config.yaml
n_layer: 10
d_model: 640
n_head: 10
n_kv_head: 10
head_dim: 64
d_mlp: 2560
vocab_size: 16384
activation: "gelu"
norm: "layernorm"
norm_place: "pre"
norm_eps: 1e-05
positions: "rope"
rope_base: 500000.0
rope_fraction: 0.25
qk_norm: true
attn_scale: 0.125
bias: "all"
tie_embeddings: false
parallel_block: true
init: "orth"
init_std_qkv: 0.0186
init_std_o: 0.0
init_std_up: 0.0186
init_std_down: 0.0
optimizer: "adamw"
lr: 0.000699
lr_mult_qkv: 0.5
beta1: 0.9
beta2: 0.99
lr_head: 0.00567
grad_clip: 0.5
warmup_steps: 294
schedule: "cos"
final_lr_fraction: 0.1
batch_tokens: 65536
seq_len: 2048
doc_mask: false
train_tokens: 477100000
steps: 7280
dataset: "wikipedia_en"
Each number is 128 + 32 x the weight over its row's rms, rounded and kept within 0 to 255. Layers, rows and columns count from 0. Numbers have three digits each. The size before them is the row's rms in percent of the matrix's.

# layer 7 MLP up, 2560x640, rms 0.032, rows 746-841, columns 544-575
097:121125125159073170104050138125076141132181119145104179106102146087120102159122116155108087164136
101:103169139170132129145088138062123063153035159141146126155141150142125135147134186150188109107140
104:118110110126163142110150145150134111176150177107146134084114146077088131073186087142075131144131
095:104141101099124084120100116092165104068148179153104099169070171157095114118161133187119141117149
093:163128150123138186076131111106113090142093143039076107155189128174136194179122120141089125100138
097:046131085110138158063137162099133153121125177143178151140169101166101103118064115159146135164142
102:143116093197104097099111097160110107128165202097132105123108105135071132049093154139132190111126
098:172119129090111154121131144129110206138115145100131141132139109075109167091119125133084148136088
102:150143162158120132128157198153131121157159159097151135166149086109147100133147118119088092083068
096:094116124117073095090156135185188215156116127146177133170155130055103075108095047146096092126112
097:118137125131113152151083201166086155179126086126115099162069141096109109169138074179143068121177
105:129164129158109108106097161118143154134141153134140151119168132092146155115206114171084106136131
093:189116111188164170167134108096125136125141131131107157088094146160065088096095123083070037158127
101:100138150135143127165151155094096138113168175126134077126122156171154077021101124151162145162130
106:135124092131115177120119136147159173144102171139107124164115120081114093181131105117122134136116
104:107141053179093118136160160103120130141108165106156155147119103098099130095137124101122144083096
102:133095106097130137141124196150139116115126152129165146172117135085096154118083094124096136132164
098:103137099101138124069178133091112144121099147112071082174099133113143085121088200149181164168128
099:164110081182110124108174114124151107078135111127089081145090112161138136152095131157152167136160
099:160131143162125103115148122100166167141098163081157142128168129084090130162107122163105140139112
095:122140090107069139202133153119157117207165135160136159110121118125173113121094206130100146134152
111:154081094109117115164107194162066133084135150121113141131091149144172166184107083126124156151129
102:208171101155106122104192116148164139111075092110114126144140138069083135189131139158137101140136
095:099113141157147112146123161109103145122125137105091168156147129083128118138088117158130131098167
097:114098162137095116093188118100151161093101145152135204088153133174162098202099152128148160162126
105:114133127152120069109098113122135126165098151143074109150125112186156080160140113097146175150108
101:160134171143113202114123152114140123084120126120097080209112125104114168125141146160119134094138
107:088137108104109114079147159077120111138097177168131114132153103194111100139100166135109157149052
116:098079050157156157152057143129106126132148103101128147173153137183137074215104163167170149125127
104:144138096119125134144088112095135174171114162134157163168158084139118136201131145154100223098167
102:128127102167125135122055194139118111174166174085096104120078098127116087087078186114184103157128
101:104110109067134170089065103103168158097102153108081104127124126181099137102176163161171144055106
106:192175100152089176177077182143066084141141141116143152173172088127100122129111202105214153116157
078:120147128178134131122130130106161155158138195077118183158096143113106123130127115122188139143098
094:115087142106096164075079190126114140135092169123079110121166155179128105121139175131181122164097
104:187067069137075178119112166120146132169138167098123147169082149117174093147130160167086125112121
105:131161140148157159187129131122107127135124116106120152152116138148157145159077133114131168092129
097:101155100111179086138131138134101175170142125151125201128114084131109114201157153105131110102145
100:118126132114069158086145108135164104124095172148129113151162158148157085183146143088116150080137
104:195079138161096069139077095137114121165130110115083118133178138151145085166111133186185146144143
107:058120131103134187133113163123124120112137160136134149163055120153090183172101121126129168078126
105:110099172143079112111082125180115156125153102111135152194166179182071096173142169159138132152083
101:118148123106109103146167154161085167107105131120151172168115141145155125113050094091131142092151
096:106129112115183109140109109141133093131151134138073102185095095118093075157137107113173156146147
098:119144164129162104141127172114131092172141169056113168125102135126062069128194116156150143110109
099:114179139083139130128108203143175106141115164062172116125133150112131092082086135134141066120074
092:106185098112121138175092080140115106131144173142109081116074178147101096100132113099124113053122
100:094111140080133106116123101112140198106104133134106098093143166143037154089175189140144187067116
096:174123093086104127163140127174082167135142118140094126124148103136126121119132107118077145146169
105:112109123102111128117099145186103155103048174074130100197110137123112119163127141092125198125112
103:173105112156152147118112123119131162137125121040128171117119094121150026138151145144195109159127
101:118117130114077139099106132127142112146133153149170117186161153194142089105127203131150189113129
107:119143078087136070097098130098116150141103105160107116175144153115144135114130240131164104098124
092:133120122164135105174138138145103137178182163160130136097119142141138126103071110128146099124142
092:062097103101180154158124115117123127113021138172160146151153130213159163119111090098142142122144
104:115158089109118087114148148147104133127109129119162135163134079120156154167143162157167176174100
108:140154158101066119105127165149116172120154133116167158167109184135085169130102127149101129144096
093:115109068133144099118057147145128119113138144153112143153134126099148116106167110107098153206135
103:070149123157114155169098127138080134130182068142131121126139130105115165098115141123155157131153
104:103096107207140100139079147115091124136082143155112141139163157168133130115106110161113106145116
099:118153105110118108142075089084146204131159158129136156104129122108108115083126176111183109138141
100:162141095143111139078089144147164087121111161155131168191119096132138028098133155073136107167120
096:096159155123166149127156131115087136131138151158200174107105159154065095139125169167094122117111
105:157150101133077141122155102152119150147110110148130177159136141156148077207125143106143049128088
101:106124165106119148139142087144133164137124137173140130132146140161133134207107123136138128129120
098:133101158144133168131157151159123115131129136097118184176113122110079142108107113177133100080137
102:105104119137129136153107143125106111119073152129112134141123092130129136142137129121109076132079
107:116181170134174122128156147191056132158212076137155180111126160106143148119146209098119107119142
108:201173140131120140204099107108059105157118115120090094195090149158105127119177154178185132163080
101:164129104185149141081146119146120171179135176106160170103125157113133043135087109102097112079116
094:133133173133123117131141136053160090116166106142137128098161124189110173099125133132144140098093
108:110101142133109089113137134125097099131126131133127067133108103108107115095118173117134211135153
099:124165067141130055128161104168098127136059138042127115106127159071140135112103199168125192123127
098:138161115177150126181179139099111115161164125121143074150059134127120111147116115148141150080127
103:130089107132153108113142158119108054162152135165121142122071159108090143147069094138107132129121
105:100122147095153123076152129122165180150152120156167109146153154129193109142126097136131134151138
101:118157118148142035133149078111141113173121181072154117117106170116132122152184099143109196156169
095:156148128097144189198111170142145135136109151103093172108113086167072137087163215163108147106085
092:089166102163130075126166137102094171167102125141045111224086129131180166127133105155139183147146
100:110097080119133126107096185166146220140124137124154196137144196129145088174130108132129156104111
099:148162087181078113082149094157163135173090220117132142138121105070104145147111158132140177155147
095:126102104133088165142168152114183136157117143127117160123142138131120128178126138118131114137157
102:100138118072101152159084139071089095102122152122165109195178152126097154138107192159147206145112
112:144143120165094111150084108171194174116123137137112173081083232132124167083103158166079108099153
109:138115177136174123142064163102077140130140192145126140161099185135141159106111114141110133144139
094:165123129159125159158114160159092075123179135125130092093083142086129114166140121150086165128150
098:127091107140148141112109127057135177101161224148117138154069137125063072080171160113119154084073
094:133135116075131213117137179107151163126176126003084140112096129131136129076095093141096155113087
095:121105188111145090119122153128164123120171156092156080150097125102192138100119126076136157115087
104:152114135147167110077122151161079121137142130130083155125129149123154138138127146171131108100085
101:089132097090150117157195122163083111096141134120132150157192133138169131126137086101092105149143
096:151140075231090085140117181095128062117202169165057149158086124116110099108152063141145182175105
095:129193108113155171108142093148146142114011128103141087135099129111164100084055140146147148121128
100:090154163175118129124125171101098133131164178137168186164178149090129120172103148133124155133121
107:124061062127070152203107103125108160160143159155111119164115140168158122181125132131104138082124
101:145139182143122121148118140097090132180086106127080198096091135201127083085110137153140140093116
# layer 7 MLP down (transposed), 2560x640, rms 0.0312, rows 746-841, columns 544-575
098:106118108133154129162184160133140096120120119124069096146142108125162111112116085112101127119112
095:161119153109117126089128182110094114084153133131205219187111052085125135050053114119089137086120
113:101132131108113150179094197071118125126134099156141114124110130186154130116131116145087200069136
082:127106209107123191116121110120125118133160108159191153141163150145162136170143114145115101107101
087:111118070112124093163097120132165129145132113172113126101090134097078099118130138134160179123071
091:158154161151159095140117115084145092116085132096105121168091142065185159073158133125155109153178
101:115167157184164165068100158111113059127108094176099146149131117035181173133126106129111152136180
096:134143144097095125132165126135112060060131146174148089106119112181101115123100063074161116080166
094:149147139075147160154110123110138151111115147066137154094098146164165111149092143163166126137108
101:204143172083129076107140174104135088077154147140074121129106069122149135145135096121133153104109
098:104169130152166144075119131095179117125098156083146125124153093134173099113123119143138138145098
119:127126118141059161099062169147126097167078134139145145138091155131114082124107156110172148143105
090:147156133185114146097073174159121119178178123127147131096104091147183107149107131123138149099149
092:146150110091127142119120093078070106094151107102094133143159161150107118116065145182105125109133
109:148056152129145114160091123083088093146120149139148151141189121187126085064170130130162139138133
101:140157164120150183138116161066121158130113133070089099150115119142144182088071151146130110175127
101:117151116143146113155131124128120131144141077151092095075177099167096207136174147150105168129098
103:122101233130142171150135122204112090168161115173135079090118141121108158149136123138129158069145
092:099191145066150157155086176151128159125117183153118138125142129054124160110210146119132104119083
102:157118134117132157143111209146129151145184139133132093127132159096114144127161056123156140124097
096:072128183203148110105144141162163185125117110099152126106163092055134150149139151085170148085099
120:154146130146108063162137173112138154132093114149176129118125089127136090037092063138166115139112
102:068163081163102147073054203149178145161114110091157121134160147184100092076120083132080141111141
091:157105161146137149086145096135080087110097131125117111137150182127136160144048153149103125151082
098:077127102147168097146119180149128129132154171103132109184084122138151192088146052103112097086095
110:139120134179103085139120143145161125102129109122138115062102065131107153111164151103154166097140
095:086179095120150101180157174148132145131158124094140145183127118111120104130130168123109043162159
105:091196090085070186154079146162092119105175141123135150139098156107135104131142177123107139118112
121:011180098146105110135136130126162147107111113145201098158100118134170168082154116167165113077158
108:106132109181146186116123181117112119110141083113134162071093176186102150145115125087108092101143
105:110139153172107069154168131128174138129187155109136152112126101160158118202155107128145088158106
095:071141141181110117105160124150120126127169116078123142154141151119170118172156142105042180155083
116:104124145101146141082141176171167104136160158121122148134100127165114150116158126174174150148136
096:150126119182108097096136223075102129116143113154088172143140107179168117140132106088095108175157
101:102120132069115130182099174147103109093112144162096158126149120157146176162143108153189143189149
106:139130079102146167167170102082095123151112072097069138084093118134202106134131104197161124113079
102:151142102133101103129094136107139081126093170123115100114161139114130076053191118142121113179103
091:077090097098138171099122160120107158082144115099136091114138122122107143097100150109095128147129
102:164217088151158121126146178130125078073154134061152138143126070117188169111133132183119148146124
110:162157115157129121077190136121145090146147111112078149149189131095184142102164086094125094056097
096:092155163121131122163101091106114100140141140177131064138138070193120102112158126107120090116129
109:149136079123127066095114173144051135083067118128103098112108141116148138100090185151138090135138
095:103174122103107200081105167131113150077176100084113128103104109148109100141158172139147175077088
099:142176212154085178107097182163138146132130076121108115164112114103219130098157154054129139088087
101:081146124139121168126165180120145088091101111125149096082137129161165175089121104110089082152171
100:151086175058146158106103171092092150111134099139178139189102137142131197150125122122114146099148
088:155108156136159097097133115082112085116163117115106135122166118109153162135110175129145151145140
104:151129127082169120141188142119120114156126123122135137175193086100176125104075137172092070134129
087:083108109137108111087124112133139132095166157135162168115147135093182100090091127089131066096071
108:137167083144139039077083152164156167069176143113126173108165132102158075188194136146140164159136
111:159114152083091121120191175116153133144106105136105174160187172096150157136139121126122127113140
097:076125099140191116094127119103111137181115131105147063118144093139080175195132102131162165149143
112:164142084052179152176153224073131119148129173116187110128134132108116172091162145149144142126099
087:154140162116128123096139128132139091152109104078129147125118149094096179107125190172086149122102
100:134130120082116128168135146122125122148172128144131182072064196130070173216135115105195180131190
104:105092172069150098142054148128065134115105157133056092111145135142125171067132098147137077096155
112:105193112111120163192151168103148144104163093101143119060104095136111087105097176101116142078081
092:162148161180164111166149097121083086109073113135091098115125121130153171110048153141170082084176
109:179154046145095108109148154118085149119085135160168059091098158072172100170164126152138072072143
104:144175159068169144155142096116123111075114124156199107166094151089155154104129100144090109124095
102:160139200072082134122132112111111055088142119114096079202148106085151140150143088090143120097103
094:146135084137163182186149103078100112102100143127119116145175086153094104139056192141141091146119
102:147099161067109067160125149139162147172067096077127059172139149076146094134126147100147070110137
111:129087108130096115078145170134156139192157107151097164189198120092114137122082137111151061207083
096:137148093102109107110089120089176085134120126133071105116103111123137111053182173152137146117118
103:135084125158097141119092119193071065169088107133127076109135141120177107143172187108138210183170
099:057095148069133106126140070122113163106091145126094096144150163181111111162071112146138228186134
106:212108127079076153075133227140137126135089171069113116095164136074164146077158129119132092181104
103:167095137140105149088126155089123095092100065127140176171167128146098124116112111151158176112088
096:029125096116094133191102145130154116108102095111126122148121117130138216193125119139142144156120
093:094146104078133103121146185147109089118089170060067079141102134117186101153071152101147107079141
115:152094161115101130082103127091125074118095114125153199091075156168124121079080142117113194077162
093:107095194108152144141081157140123125123139165142145126106129168153097124111116136111128180130111
096:119092158137119150118124119132147141124169153098121137141146114187108092108124129144130124127127
096:169127095161211134090041199133177059111149100098099129109107140144117140134123179114175130135076
104:154092140138077115151107117116091138153116125149151193108118166097097106137074146137074183076147
104:138022162151097052130121108129165099180140161161181147136110146130136176176163084147141119160141
089:114119110129124124094166089124104082110092109123112135129122166169176129172128150105117129118123
086:160119154150100137102142152099111138125166132137091135058154156162142101102150148141145160123148
099:164167085155150105112172164181137139093157140115112087160101058135198120086137121129128152153154
099:084113154098174167107132101146107146092158136149098100146116196133192172095103149102152205117083
086:134108123224119084145131144107122156172062109132168119103095126070139095114089166128099139156095
104:131139138141114142124145162182175115084111110133164168102166103129110182104166027130125108109122
105:140103137108136129147125140158149131120115135148136121128126139158127147148133126108112131112134
112:095141099137121099168121142095144156156168106184054155087112140118184128095135015111113162172119
090:104111145111106093168108158150127128185089121117107131130143184123147120146117093155205043162113
099:156123115116108107143182111111092081077088087120107158106115175127141163170080134106124124108171
081:149155157186167104151123073165142162090098157150149126092137091114116097123089132158133099155151
105:072092164139090108100063080115108104147104086145077136126156198111146139162153111096158144197155
109:107158121189113103060105169138120144185135111119123114142119111114143176129137104118115084187158
101:159091145176063166139115155110159178154142092124099097154118113100129106157125216126121093134121
101:131110119103135092135157036115087142158103131196128138137132136115177105135137176122123138136171
090:129117123143082158155140121154164154140192122091103153147118127118092102113167118130142083142085
098:150138189140127126112145163092154093131142139108158135117128118153168130120103108125147150149155
104:135062132151139151119178127111165156135166162114125109052125164118126085063143089106117153087109
105:105147112093136073151168161195102141157145164102122091110140124115124110078168075102142148168146